Weights of a small GPT-style language model, trained from scratch on English Wikipedia.
Size: 25 layers, width 320, 5 heads of 64, MLP 832 SwiGLU.
Architecture: RMSNorm before each block, rotary positions.
Training: a variant of Muon for these matrices, 367M tokens.
Each number is 128 + 24 x the weight over its row's rms, rounded and kept within 0 to 255. Layers, rows and columns count from 0. The size above them is the row's rms in percent of the matrix's.

# layer 21 MLP down (transposed), 832x320, rms 0.0444, rows 310-338, columns 0-79
size [ 98 105 103 106 106  93  99 103  97 101  95 102 102 108 102  99  97 105 106  96 105  98 102  98 107 107 100 101 102]
[[ 76  81  87 128 130 129 143 150 121 130 124 118 147 124 171 116 141 123 127  95 119 149 133  97  72 124  67 126 122  69 153 149 138 132  74 121 158 105 169 116 146 180 144 113 138 119 106 157 141 192 111  95  98 136 148 133 119 127 128 122 144 197 100  82 160 114  94 165 132 150  85 136 152 123 139 136 126 121 119 107]
 [129 124 163 130 132  76 126 136 128 141 129 136 121 134 142 157  76 175 154 118  92 140 115 162 130 151 137 138 102 143 153 123 118 126 110 102 102 166 134  98 145 146 130 136 103  66 133 114 127 122 123 161 126  45 136  99  93  90 143 117 101 147 159 145 129  92 114 116  83 127 138 121 131 121 124 107  83  86  91 126]
 [133 129 112 130 147 149 117 114 157  98 135 149 190 123 145 129 173  91  96 113 106 165 136 103 113 160 101 150 126  97 102 169 124 131 119  98  94 129  89 130 115 158 140 167 104 114 129 139 103 135 143 133 168 165 126 167 145 136 116 138 120 116 118 161 131 125 132 113 101 112 147  90 164 159 150 131 108 127 173 102]
 [146 125  80 117 125 134 155 163 142 159 144 144 125 120 135 111  95 126 103 154 133 117 184  78  63 145 144 165 106 128 130 147 184 104 157 147 133 129 119 154 138  96 114 146 109 156 127 113 150 118 115 140  97 110  97 127  74 119 143 170 112 184  99 140 124 168 125 134 122 116  65 122 115  69 135 126 163 159 184  57]
 [113  77 129  69 152 127 173 153 164  95 113 147 121 103 157 109 108 119 179 125 127 121 147 190 118 143 144 114 145 115 131 131 104 109 166 103 127 138 152 103 118 138 101  66 168  70 115 111 152 150 134  96 147 141  75 148  96 128 103 129 119 145 114 138 122 111 122 129 129 127 120 102 120  70 134 108 124 121 135 147]
 [130 128 138 138  71 116 124 149 142 132 134 141 115  90 162  99 147 164 118 138 139 123 127 120 130 152 105 101 106 160 118 142 128 134 151 116 128 102 117 144 116 112 121 153 128 160 129 146 122  83 106 105 167 121 116 105 121 119 121 112 118 139 112 165 102 122 145 101 126 164  99 126 111 136 134 121 132 138 128 136]
 [162 149 155 128 149 124 145 106 126  86 128 174 137 125  92 118  99 114  92 131 179 122 131 100 107 127 151 137 147  83 102 124 104 147 187  98 150 136 114 184 106  89 119  93 115 112 146  79 111 135 104 167 115  75  70 147  95 105 115 144 156 123 103 139 109  90 126 157 127 151 113 102 103 103 139 118 132 150 121 128]
 [121 128 144 144 164 111 148 122 109 160 114 138 124 128 143  95 158 147 143 135  70 162 123 206 104 107 124 142 127 138 102 101 112 104  97 119 126 153 119 123 107 100 139 147 146  80  88 102 159 118 150 131 142 133  79 108 117 131 145 156 148 134 121 139 100 119 137 107 107 141 127 112 105 138 121 145 154 127 120 103]
 [116 150  75 135  92 119 126 120 146 137 135 119  81 101  97 108  91 146 191  64 174 136 141  74  79  76 125 167 144 147 133 115 130 150  94 132 115 138  92 162 124 137 117 118 124 154 135 136 146 133 155 129 132 141 124 137 145 136 135 127 146 134 101 131 138 145  90 120 119  89 146 158 135 128 153 174 100 118 106 128]
 [142 137  84 103 140 140  91  97 100 128 123 125 141 113 151 143 131 112 126 134  88 102 103 160 109 137 123  93 114 157  98 152 127 129 108 129 160 109 114 129 130 137 154 100 127 101 131 132 153 135 149 102 113 164 159 138 118 101  82 115 142 136  57 169  90 114 124  99 122 144 140 130 111 123 124  90 143 118 154 108]
 [123 143 160 141 155  89  72  72 132 152 128 130 135 113 125 135 154 132 156 153 158 146 119 154  84 151 128  97 148 148 130 135 111 103  88 154 131  92 109 113 102 121 113 145 136 128 142 110 140 136 131 126 126 150  82 106 134 133 132 123 150 101 116 111 132 145 131 121 142 102  95 128 117 113 163 139 125 132 101 152]
 [108 177 161 107 131 130 160 135 134 127 136 149 149 149 178 113  91 111 129 110 122 139 144 115 139 107 156 148 116 103 134 110 164 126 118 137 133 113 140 178 108 133 145 151 146 137 131 159 154 117  92 141 145 131  88 131 102 100 131 198 181 103 102  85 133 116 179 125 140 139  81 122  99 140  93 119 157 143 114 146]
 [ 98 121 123 118 155  60 114 110 100 119 103 110 108 124 132 125 127 143 127 109 110 104 140 145 139 143 104 106 137 150  91  89 121 144 111 149 140 130 114 122 104  93 116 113 118 146 115 106 117 137 153  89 106 128 133 132  95 115  98 107 135 151  96 150 148 184 203  98 125 104 101 129 133 116 123  99 156 175 109  98]
 [127 133 171 159 111 114 122 133 143 117  92  78 116  77 115 130 100  93 168 159 121 111 140 111 104 150 113 156 125 120 133  94 134 181 134 107 157 111 156 107 121 130 140 128 144 151 131 132 122 164 107 103 116 135 127 127 129 173 123 117 124 151 126 148 159 142 157 131 118 138 145 132 152 177 135 141  64 135 114 136]
 [ 82 155 155 158 126 117 124 125 127 143 127 152 125 121 139  81 135 138 150 146 133 128 112 108 120 148 116 105 114 174 143 138 116 123 130 129  88 166 141  97 159 109 149  91 149 156 126 126 130 153 126 162 168 138 152  95 134 158  91 139 122  89 137 144 134 114 135 173 107 162 119 149  94 149 123 119 147 150 120  90]
 [132 152 184 124 114 150 117 179 141 120 130 124 136 177 125 162 126  93 118 164 131 137  94 112 115 113 112  88 155  76 146 128 121 142 132 174 103 113 107 103 138 179  78 155 106 131 136 137 120 139  88 106 148 162 113  73 101 105 100 160 101 151 144 133 141 118 103  61 143 108 142 108  85 143 139 105 156 117 136 165]
 [130 171 145 134 131 128 118 154 137 135 161 139 142 152 130 117  93  94 102 170 148 127 133 120 160 123 137 119 132 141 118 103 142 148 124 143 144 124 114 159 160 127 155 126 163 137 146  75 121 165 146 174 130 157 141 126 104  79 118 160  96 115 127 136 146 117  80 109 136 147 118 140 124 145 179 134 137  99  80 125]
 [141 177 113 130 164 109 100 129  98 128  98 128 114 130 152 169 104 124 127 108 133 139 123 147 121 172 142 153 127 136  98 182 127 132 137 186 168 166 145 173 121 141 103 172 152 167 108 173 117 148 132 122 123 120 165  88 121 125  99 131  92 147 130 116 163 114  81 110 141 148  77 119 115  97 145 100 159 147  91 115]
 [103 146 117 154 146  98 115 172 128 155 163 142 120 122 163 119 141 130 123 107 146 133 162 114 132 175 172 131 109 128 159 120 116 155 156  75  99 117 126 131 144 130 137 131  88 126 116  96 114 167 104 131 126 161  91 137 133 127  44 124  88  97  92 111  96  79 142 138 137 107 104 126 127 103 129 100 174 108 114  94]
 [132  76 103 102 137 145 140 140  81 120 150 117 123  91 132 129 164  90 143 146 135 100 120  97 135 108 144 163  94 156 111 148 118 101  83 169 135 143 138 117 110 139 133 122 112 139 113 144 147 135 178 132  68 143 117 145 132 138  87 122 115 143 136 121 108 128 113 166 133 133 158 144 152 141 135  85 106 119 131 137]
 [161 169 121 102 160 110 173 128 130 144 130 134 146 110 124 133  92 146 106 131 133 137 140 105 101 133 152 111  86  99 166 104 136 113 165 121 130 128 137  98 139 115 169 147 125 154 131 108 152 127 144 162 126 204 160 151 131  76 115 127 108 135 119 156 122 141 139 178 147 142 139 118 118  80  52 112  97 137 114 128]
 [174 144 161 146 132 103 117 132 139 129 184 115 129 126 143 147 135 110 123 109 146 132 127 109 128 107 148 132 106 139 107 165 100 125  99 166 152 186 135  89 146  94 133 147 120 149 116 110 130 169 148 106 135 168 136 110 112  99 107  90 148 148 124 115 115 142  91 100 141 141 121 108 136 169 176 163 119 104 114 125]
 [123 147 137 131 118 174 104 125 155 131 155 119 100 106 123 109 129 139 115 119 151 121 121 152 135 122 137 132 116 164 135 134 162 102 101 172 171  97 122 130 146 127 157 104 127 132 107 132 124 165  80  79 109 124  86 103 129 136 144 165 143 150 132 142 129 159 142 112 132 106  97 157 100 123 180  85 104 133 121 144]
 [125 106 157 112 168 104 115  99  96 119 180 120 128 132 155  91 117 162  94 168 121 125 127 146 123 131 199 134 107 115 108 125 143 114 115 137 144 156  98 108 122 130  92 118  88 124 109 142 101 153 124  71 147 127 146 176 111 105 162 160 160 149 129 123 197 142 120 175  91 147 108 167 130 137 107  86 119  97  88 124]
 [143 113 100  83 114 120 144 125 131 136 106 108 148 127 126 118 147 103  95 136 110 121 129 132 132 132 143 117 137 140 108 115 141 118 126 146 131 140 119 135  96 177 164 184 123 147  96 103 150 105 127 118 150 113 122 155 157 105 103 125 101 164 117 107 141 141 183 162 106 119 158  81  85 156 150 141 142 112 102 139]
 [146 150 160 136 130  88 149 135 139 119 106 143 135 114 117  98 101  87 121 151 140 139  96  74 127 154 172 175 129 165 114 102 170 134 134 136 133  72 121 136 140 125 153 171 104 125 113 112  71  99 136 128  99 128 101 210 154 140 158  61 100 109 135 138 116 148 146 157 128 153 117 136 155 128 106 125 133 109 132  89]
 [153 105 117 107 126  97 134 110 169 115 163 128 125 103 149 103 118 134 129 212 131 117 113 117 105 128 120 101 153 109 149 145 146 117 168 160 149 114 159 118 100 130 127 108 135 132 120  70 153 127 135 149  77  92 147 120 110 137 163 130 102 122 107 120  63 116 132 133 149 164 160 114 135 127  76 186 180 138 148 122]
 [131 141 141 133 126 115 132 113 139 137 118 153 106 162 154 119 152 117 101 129 123 118 141 119 141 161 104 114 134 114 177 135 122 121 168 136 103 102 119 105 110 164 119 138 119 103 127 167 103 134 123  74 166 162 113 100 147 135  83 127 130 112 184 177 118  66 181 127 167 122 102 130 126 130 149 147 105 118 137  97]
 [151  93 163 120 109 117 118 127 123  96 133 138 129 108 101 128 114 122  93 138 117 166 143 139 131 136 118 150  93 148 123 161  97 187  79 163 153 122 141 132 132  86 151 150 157 134 140 146 144 140 103  95 147 129 118 115 121  86 138 180 110  67 140 130 143 133 123 120 122  85 154 178  95 101 136 129 115 115 130 167]]
# layer 21 MLP gate, 832x320, rms 0.0692, rows 311-338, columns 0-79
size [ 99  99  99  98  96  96 102  93  99 100 100 100 105 104 100  99 106 104  95 103  98  99 102 105 103 103 105 103]
[[129 135 123 143 164 129 130 116 138  98 116 148 112  81  84 169 123 159 108 139 120 138 119 164 124 132 142 175 141 116  85 125  54 122 146 110 114 126  85 121 138 127 119 123 120 124  91 127 122 111 124  99 176  96 153 138 150 102 170  93 148 133 155 127  90  77 116 132 139 157 144 139 163 158 127 130 189 125  91 115]
 [177 139 159 106 165 152 123 119 147 136 154 154 112  86 132 101 134 161  67 150 139 152 129 130  87 166 121 142 135 137  91 131 125 112 147 161 114 153 159 166 100  90  98 132 124 152 103 163 148 148 154 102 146 145 148 108 128 138 120 146 140 109 168 130  86  93 150 141  88 117 158 137 157 149 155 128 131 160 122 101]
 [185 131 149 148 138 117 134 127 133 113 109  81 142 152 125 108 132 139 130 121 154 116 155 116  71  78 116 126 131 120 168 171 168  99 120 154 120  93 169 171 177 120 154 173 135 124 150 178 147 121 131 116 134  84 105 144 109 128 117 142 104 105 117 103 138 120 130 122 133 133 117 151 118 112  80  98 108 171 142  92]
 [135  50 105 137 122 157 131 116 132 156 158  97  86 156 130 123 116 122 170 117  78 161 133 110 124 143 154 136 134 126 149 136 120 137  80 141 150  92 126 166 103  97  89 130 162 114 132 162 123 162 155 118 100 165 128  77 138 167 112 120 166 182  97 136 127 120 117 124 114 105 152 136 105 107 154 124 137 150 124 140]
 [ 82 165 133 143 160  80 156 146 113 167  99 124 104 121  91 142 143  94 138 141  85 103 115 148 120 125 108 151 138 129 167  93 124 150 149 113 102 124 132 175 177 127 124 132 115  92 122 117 151 164 121 150 107 158 125 113 122 106 125 117  73  91 143 135 161 111 108 147 126 162 145 113 133 140 124 114 133 152 115 126]
 [121 104 158 132 147 106 114  95 106 106 150 115  93 116 137  83 118 125  54 134  72 139 183 155 128 144  96 117  88 123 151 111  79 163 130 105 131  95 149 105 138 139 144 145 147 128 117 148 130 102 138 160 165 117 133 108 116 183  97  85 146 133 126 162 125 150 100 127 100 110 151 163 125 122 198 101 139  83 119 119]
 [145 158 139 147  96 135  75 105 167 119 111 106 129 105 101 148 120 121 127  95 131  94  96 160 136 150 141 137 131 117 132 160 117 182  97 133 122 182 105 139 108 144 154 135 177 144 120 129 112 153 143 185 134 112  70 177 135 119 152 124 171 152 107 101  80 117 115 153  77 142 114 138 121 113 130 119 120 119 163  81]
 [ 96 141 136 142 147  76 128 106  83 152  78 136 142 164 140 111 162 116 132 142 117 151 135 132 145 128 139  73 129 148  91 155  76  51 174 129 128 127 129 101 117 154 103 165 163 135 153 126 120 145  80 141 118 119 192 126 114 132 116  88 131 118  95 131  92 132 145 134 129 146 131 129 137 155 142 104 152  97 124  80]
 [120 154 137 145 135 134  87 125 116  65 113 165 143 115 133 112 102 124 114 156 129 133  94 131 117 127  92 140 122 105 136  92 146 153 121 119 117 181 143 122 112 117 144 129 118 108  96 109 151 118 137  57 114  93 129  84  99  87 119 151  84 149  50 103  85 120 134 132  76 143 161 130 138 172 117 134 158 123 108 136]
 [121 166 103 133  94 132 122 142 105 119 124 163 126 105 109 116  58 138 129 140 164 127  95 125  96 164 111 106 128  91 160 177 186  97 108 108 105 125  79 113 161 103 141 150  95 116 119 115 126 109 154 110 141 137 129  86 109 175 104 120 174 126  97 142 126 132 134 118 149 138  98 129 124 128 165 130 154  97 119 117]
 [126 126 111 123 125 109 139 101 135 132 109 112 147  96 156 133 157 127 120 130 135 152 116 154 158 120 178 120 151 150 115 165 140 125 144  84  91 131 120 150 141 127 131 138 129 127 136 149 122 168 129 110 150 131 153 145 125 111 102  91 123 138 131 147 118 132 141  91 117 130 132 121 151 131 114 156 164 108 132  74]
 [102  83 137 127 156 164 139  84 141 113 123 126 151 140 122 114 150 165 111 109 127 104 134 117  94 138 133 130 123 159 128 153 101 140 131 146 150 125 154 128 117 148 126 177 135 102 161 141 134 112 162  97 108 128 106 109  96 103 163 136 204 148 110 144  85 139 186 103 150  87 146 114  87  93 146 111 145 114 125 107]
 [149  87 162  92 157 128 135 154 103 188 138 140 124  98  87 119 127 130 123  77 160 117 137 102 114 171 148 141 109 141 115 106 134 164 125 126 120 131 125 103 106 116 110 118 110 116 162 111 114 137 112 137 158 118 157  89 129  97 121 122 134 102 142 110 141 138 178 135 117 120 145 125 145 111 178 141 124 130 124 111]
 [134 131 113 136 107 183 117 154 154 164 145 111 127 109 132  87 130 168 130 162 176  98 139 143 131 141 162  78  88 128 127 145  95 142 142 111  85 125 137  95  84 117 131 149 108  98 163 102 139 148 136  89 119 148 106 131 154 118 133 129 157 101 149 151 115  82 134 112 134  86 104 105 125 171 128 113 152 130  82 136]
 [116 101  82 134 116 133 111 143 190 140 109 127 123 128 166 147 135  94 164 108 129 126  83 173 131 127 115 133  85 106 108 146 125 149 153 116 116 146 151 125 163 140 173 136 169 163  93  94 166 102  81 144 114  85 120  96 130  95 143  88 161 127 157 127 163  86 122 111 127 118  85 119 134 130 104 119 177  96 163  97]
 [133 120  98  82 149 118 138 137 171 133 150 118  53 101 105 150 146 184  93 136 128 161 125 132 182 151 128 120 125 111  80 126 119 118 138 154 130 155 165 108 151 136 137 107 130 137 205 185 151 101 156  86 142 160  95 119 115 156 144 116 158 112 105 137  99 117 123  92 123 154 131 116 135 123 125 148 130 137 129 133]
 [122 158  99 122  97 148 114  51 198 142 116 131 130 119 122 105 124 130 111 135 120 134  91  96  79 150 125 126  98  85 160 123  73 157 106 107 129 110 146 113 133 118 149 140 150 118 122  98 103 163 120 159 172 129 149 177 132 127 183 171 166 178 123 159 114 133 161 114 147 119 154 142 151 164 100  90 126  90 148 139]
 [129 111 139  88 159  77 132  77 116 113 101 110 159 101 107 133  86 151 109 135 159 120 166  86 153  99 116 143 118 135 131 112 150 120 119 138 105 164 135 173 161 136 127 114 127 132 151 162  81 111 118 116 120 141 128  94 158 143 162 185 131 121 145 120 120  76 105 105 125 127 119  94 147  89  74  99 125 135 123 134]
 [ 76 110 127 156 142 123 141  92 133 134 103 148 102 146 125 121 104  95 128 132 144 133  96 110  99 103 131 135 128 123 107 137 144 149 148 112 147 128 135 115 107 157 141  93  89 112  92 136 113 161 125 107 137 147 113 127 151  98 151 101 132 113 116 109 101  99 129 144 110 100  88  83 136 122  84 160 121 125 175 146]
 [123 131 123 132 149  95 105 128 149 119 140 125 156 124 134 105 153 112 134 128 140  87 139 148 165  84 141 103 164 151 101 148 100  90 128 137 125 107 142 110 106 105 147 140 157 121 123 117  88 130 105 157 108 158 146 142 221  85 127 142 171 112 163 148 124 125 124 124 137 135 134 125 129 141 155 104 118 104 141 128]
 [131  80 127  78 138 134 119  95 131  94 128 121 115 119 142 109 120  65 110 127  88 132 102  95 111 123 157 168 120 100 164 166 138 100 161 154 140 143 113 133  94 154 132 118 157  91 120 135 115 107 112 121 114 125 107 128 151 158 107 160 150 103 100 102 114 127 162 124 129 162 195 167 117  99 101 113 152 131 168 148]
 [124 178 119 162 130 157 121 102 119 115 155 155 121 131 153 139 133 119 152 127 133  99 143 172 162 133 124 100 109  91  62  78 163 130 155 118  99 120 170 146 144  74  98 123  85 153 163 117  79 177 147 144 164 176 116 126  94 123 109  92 133 144 132 131 135 117 130 163  91 127 128 127 142 121 118 163 124 106 122 170]
 [107 117 138 149  82 146 124 127 103 158 105 153 127 125 139 140 125 117 150 130 111 169 126 122 165 104 150 122 128  73 114 142 120 141 108 133 109 130 122 110 154 172 148 169 103 167 136 162 124  96 146 168 145 151  84 142 111 100 151 119 139  96  81 147 129 168 137 147 105 107 127 122  96  91 135 126 120 148 129 136]
 [122 148 109 151 116 121 134 132 123 154 124 117 103 158 118 111 161 104 124  81 142 131 101 138 121  98 133 120 110 148  76 123 130 145 138 119 123 107 161 168 129 187 117 135 151 119 115 146 134 125  82 113 112 137 171 105 127 146 130 153 172 128  92 134 125  94 142 139 124 114 142 133  74 171  59 123 121 109 140 131]
 [168 133 129 140 153 150 156  76 149 108  91  99 122 122 108 121 156 136 109 117 142 122 137 153 112 148 141 149  90  92  85  81  93 155 109 117 146 135 124 160 118 197 126 134 102 134 121 169 141 114 158 109 102 131 148 157 139 145 142 148 132 179 132  90 112 156  93  95 136 158 122 139 133 131 144 135 137  94 113 126]
 [162 152 116 109 121 160 153 187  81 138 111 186 103 128 147 138 121 138 166 147 133 141 125 115 139 178 145 120 102 135 124 168 110 112 163 120  99 183 137 111 128 125  96 130 160 131 107 110 114  98 120 117 115 157  93 168 146 116 123  96 120  89 155 138 168 133 141 108 130 154 160 127 148 157 132 141 107 100 116 128]
 [110 101 129 124 143 102 112 183 146 174 120 114  81  87  99 155 105 155  95 161 140 126 125 145 118 110 181 127 141 104 137 127 143 159 130 132 145 134 140 117 127 140 162 175 124 145 110 146 164 166 112 161 167 127 125 125 124 145 126 153  94 116 106 104 122 206 111 128 116 172 125 103 173  83  99 139 161 163 135 131]
 [123  81 119 138  66 123 142 106 124 125 122 138 125 118 138 139  92 120 104 131 108 183 209 110 150 159  74 132 114 148  83 109 176 129 154 140 117 151 184 129 140 104 133 151 123 149 150 101 147 118 173 145 136 118 157 118 172 111 117  96 136 137 119 114 146 137 158 154 142 158 145 145 165 123 142 115 145 124 144 130]]
# layer 21 MLP up, 832x320, rms 0.0749, rows 311-338, columns 0-79
size [106 104 100 101  94 103 111  89 100  97 106  99 108  99  99  93 104 105  93 108 101 100 100 104 111 101 101 101]
[[151 131 102 130 122 113 117 154 114 123 142 169 131 145 121 197  95 152  98 124 125 145 131 139 145 139 146 185 145 126 147 126 138 123  89 159 137 117  95  72 163 141 153 119 133  98 183 116 126 131 143 129 119 182  97  99 138 111 139 117 114 150 139 116 140 149 121 140 131 148  44 187 136 128 106 109 112 144 131 178]
 [ 57 116 146 122 107 125 148 130 150 122  88 148 140 151 126 142 125  84 156 111 133 136 124 122 151 109 136 120 129 137 144 170 115 114 122 119 137 118 149 114 140 111 112 150 153 145  96 116 140 141 104 165 114 123 139 161 147 117 103 135 115 129  96 134 155 161  88 125 169 115 119 125 141  89 111 151 135 102 123 109]
 [142 161 158 108 126 172 117 117 139 135  85 111 133 167 146  93 148 143 106 134 166  86 116  98 149 147 114 159 145 124 140 135 106 149 129 110 114  92  93 146 132 145 147 144 130 126 153 100 150 171  80 173 176 154 123 141 129 144 158  84 157 157 153 162 141 103 121 143 160 152 138 146 123 110 119 110 166 122 130 144]
 [134  88 149 120 162 132 147 109 109 103 123  96 113 121  68  98 138 128 117 136 133 127 117 160 112 121 134 102 165 152 130 119  95 111 112  57 135  71  92 114 162 122  95 135 118 126 108 133 100 137 127 108 144 165 117 111 103 148 136 130 141 138 105 117 145 151 124 139 136 100 104 125  69 107 116 105 156 157 135 122]
 [149 130 144 153 119 125 100  91 122 148 102  92 122 179 139 160 138 161 109 131 118 118 116 158 112 104 149 128 182 118 163 100 152 140 127  97 147 142 123 175 132 155 152 123 142 158 153 145 138 156 184 143 139 112 124 121 124 114 124 122  97 138 143 105 192 141 110 103 120  98 158 141 144 140 131 118  95 125  97 125]
 [111 120 117 132 119 176 123 142 129 133 140 118  91 121 141 147 112 110 132 143 113 145 130  97 129  87  96  85  69 164 139 128 106 117 113 116 104  90 174 132 122  77 117 147 132 152 128 197 135  80 120 164 165 123 130 119 139 156 171 121 166 147 141 162 117 198  96 150 112 202 133 117 152 143 153 117  99 133 101 122]
 [148 136 101 158  78 114 102  68 157 113 106 106 113 115  97 151 107 165 134 119  96 127 139 107 166 115 111 127 108 146 111 170  94 131 139 138 137 141 148 144 134 131 130 143 133 131  78 121 131 143 136 151 106  89  79 121 173 163 132 146 145 106 160  92 116  86 160 179 118 119  64 123 142 118 134 107 112  96 133  99]
 [163 147 176  95 149 191 142 108 147 127 156 138 150 139 137  79  92 134 169 174  91 135 154 124 122 159 114  74 130  94 120 143 131 151 147 135 123 121 165 114 125 138 152 105 113  97 108 125 125 116 152 141 150 111 115 169 100 120 122 159 146 109 151 121 142 101 130 163 163 129  94 116 120 102 121 120 119 164  78 125]
 [141 159 129 152 124 148 121  91 102 148 169 115 108 137 117 127 101 107 136 107 125 161 144 124 141  92 125 159 124  89 151 146 143  98 177 143  90  89 141 146 164 130 113 155 141 119 145 154 148 121 120 134 136  76 144 146 130 169  98 136 128 127 135 118 154 135 170 120 161 107 146 141 112 158 165 118 158 129 135 127]
 [132 107 134 125 132 106 110 100 133 161 116 159 130 157 139  81 144 155 142 112 128 130 143 121 157 159 162  98 165 191 117 112 126 183 112 145  85 133 136 135 102 147 144 140 137 126 135 103 104  96 142 154 131 124 143 167 136 115 178 168 132 157 129 138 144 124 152 119 118  95  77 129 148 150 126 129 141 144 146 140]
 [139 128 153  57 155 103 154 126  94 128 150  90 151 126  92 137 157 123 152 119 117  98 111 138 117 177 128 116 134 102 133 120 115 134 154 127 114 145 131 133 121  92 157  87 103 146 107 132 134 139 111 139  90 144 153 138  85 107 115 129 152 169 108 120 106 122 141 135 171  99 126 141  47 149 109 121 119 145 188  94]
 [145 132 103 154 160 134 145 126 119 108 158 118 161 133 146 116 141  95 140 135 134  98 161 107 110 169 140 114 135 114 154 141 128 114  77 201 124 118 112 151 133 124 159 119 137 108 135 108 124 139 103 136 135 134 136 124 123 134 116  77 148 124  61 128 120 130 132 135 138 186 156 123 109 133 139 104 141  66 118 164]
 [121 172  93 167 136 132 144 104 123 101 122 112 190 165 140 118 117 105 156 108 114 130 158 136 125 116  96 135 166  95 146 114  94  80  96 161 119 142 132 126 124 136 133 157 137 141 122 131 134 121 147 129 121 170  97 114 143 203 144 111  99 100 136 152 131 110  63 107 166 124 122 102  80 135 114 174 110 111 139 102]
 [152 133 143 148 126 132 171 129 144 137 138 133 114 111 126 113 131 116 117 172  95 138 139 172 142 117 123 152 131  77 147 118 128 141 108 114 142 132 141 147 123 139 132 148 171 108 146 134 151 118 156 161 124 113 120 111 153 124 109  98 135 172 143 170 132 103 158 135 106 124 143  81 174 134 137 107 115 117 148 137]
 [ 93 104 117 168 119 157 142 176 107  70  62 129 111 128 149 113 105 184 133 105 152 117 146 127  87 100 102 122 113 125 133 132 137 142 120 138 133 125 142 115  85 119  83 126 145 116 161 110 109 109 166 122 129 104 104 140 124 111 144 109 125 108 145 131 161 129 148 142 121 130 118 104  99 110 116  84 160 116 130 128]
 [127 147 150  89 128 128 137 144 153 114 103  82 151 134 133 142 108  95 148 128 120 163 114 116 119 137 108 171 112  94 164 133 108 133 142  94 131 141 122 165 132 137 135  84 118 112 167 124 102 147 116 128 131  71 114 139 137 207 149 145 112 119 152 156 123 130 169 128 138 138 167 133 115 114 119 156 181 123 128 104]
 [100 100 136 117 133 118 119 162  78 130 130 105 116 157  73 119 163  95 116 125 114 138 153 148 164 138 142 133 125 151  74 129 123 136 118 143 121 104 125 172 140 106 119 149  98 151 137 137 158 113 128 110 142 152 161 107 134 111 140 160 131 141  90 124 134 166 191 128  98 122 141 124 180 119 109  88 146 152 140 149]
 [130 123 142 112 118 132 104 159 128  99 141 154 128 103 146 141 152 107 137 116 183 108  84 120 152 109 144 116 162 128  95 114 146 150 129 116 115 137 146  90  95 112 144 121 112 116 110  63 130 153  90 144 130 125 164 185 133 133  73 126 113 170 126  86  67 153 163 179 137 153 117 165 194 123 137 142 101 126  91 129]
 [ 91 194 150 110 115 150 135 142 134 177 104 178 141 152 145 146 168 119 123  96  82 162 134 165 130  82 111 104 169 109 111 118 154 125 130 152 132 103 107 174 127 124 143 150 112 140 144 131 125 118 123 175 127 177 152 137  70  89 163 139 165 122 150 161 114 122 148 142 154 143 112 117 176 135 116 154 151 153 138 130]
 [182 116  81 143 108 109 175 133 100 109 100 148 161 108 120 109 114 114 123 146 109 160 148  75 153 162 135 180 127 118 156  81 100 139 156 118  83  90 114 123 154 116 144 112 134 138 168 102 120 141 151 117 109 142 142 123 159 164 144 128 104 104 108 142 121 171  96 150 133 132 103 140 148  98  92 144 122 139  92 152]
 [134 121 162 115 147 123 147 124 148  76 164 105 129 129  95 147 113 138 159 122 145 125 136 101 128 140 135 135 147 135 151 143 117 152 180 100 116 137 140 129 100 123 128  78 131 103 117 146  84 104 142 144 109 107 112 120 106 112 111 116 139  94  88 119 148 150 183 115 104 105 168 107 136  93 111 138 118 127 150 119]
 [ 87 112 124 116 163 148 151 136 103 111 104 105 130 155 150 151 128 145  90 112 110 171 116 104 133 147 159 120 117 119 144 114 140 123 144 136 113 141 119 144 183 130 148 135 109 142 121 106 114 154 172 115 106  94  98 121 123 151 142  81  95  95 135  91 121 117 126 137 106 100 128 123 127  98 183 116  93 102  91 105]
 [138  81 128 121 114 144 115  81 122 134 129 161 122 114 175 102 108 131 132 128 169 123 115 158 146 122 129 128 141 134 118 111 110 108  97 143 133 165 128 119 130  98  68 136 155 133 146 118 150 145 131 178 138 108 122 141 141  93  92 121 180 113  77 135 130 148 120 144 100 119  98  96  81 134 149  97 117 107 140 117]
 [106 110 115 162 172 126 140 140 112 151 101 115 129 142  96 110 121 108 139 158 136 140 121 147 159 163 131  93  96 132 134 120 130 134 156 146 125 112  93 104 124 168 122 107 192 106 136 174 122 124 114  90 149 145 152 177  88 115 138 120 122 103 114 149 136 105  76 117  96  81  76 126 110 132 152 122  80 144 113 143]
 [106 112 132  97  98 144 118 166 134 176 148 155 159 129 161 148 133 118 127 146 126 127 137 113 158  73 136 143 141 116 161 165 131  92 172 155 129 120 130 115 167  93 125 105 128  90  84  90 119 145 108 131 129 152  90 133 115 119 135 128 100  92 159 126 127 144 148 126 108  83 134 134 112  99 102 136 123 134 142 103]
 [108  98 131 154 103 168  76 137 133 105 127  93 139 149 153 133 107 101 120 138 132  93 117 131 100 154 104 153 150 110 119 189 142 162 150 115 135 109 112 146  79 169 106  99 150  98  90 104 159 120  98 122 109 144 161 108 159 119 132 102 127 162 121 126 116 126  97 100 101 146 131 174 136  85 162 160 144 114 135  81]
 [131 111 141 148  86 130 141 122 112 100 117 115 186 138 158 129 128 115 151  68 107 122 135 147 132 123 152 142 130 140 123 118 127 134 141 143 131 151 186 170 130 115 150  86 158 106 139 150 147 109 153 159 155 148 111  99 137 121 163 128 108 154 146 103 126 142 102 152 114 144 110 166 126 127 153 146 140 105 141 137]
 [124 103  95 124 135 134 114 148 133 135 150 130 100 125 103 147 127  74 134 119 165 151 163 134 156 101 111 107 107 180 116  94 139 100 162  93 138 110 123 112 118 112 102 101  97 127 160 100 125 136 129 130 131 147 137 134 153 112 149 162 100  96 141 144 152 136 139 117 106 129 121 193 122 136 142 139 162 117 121 155]]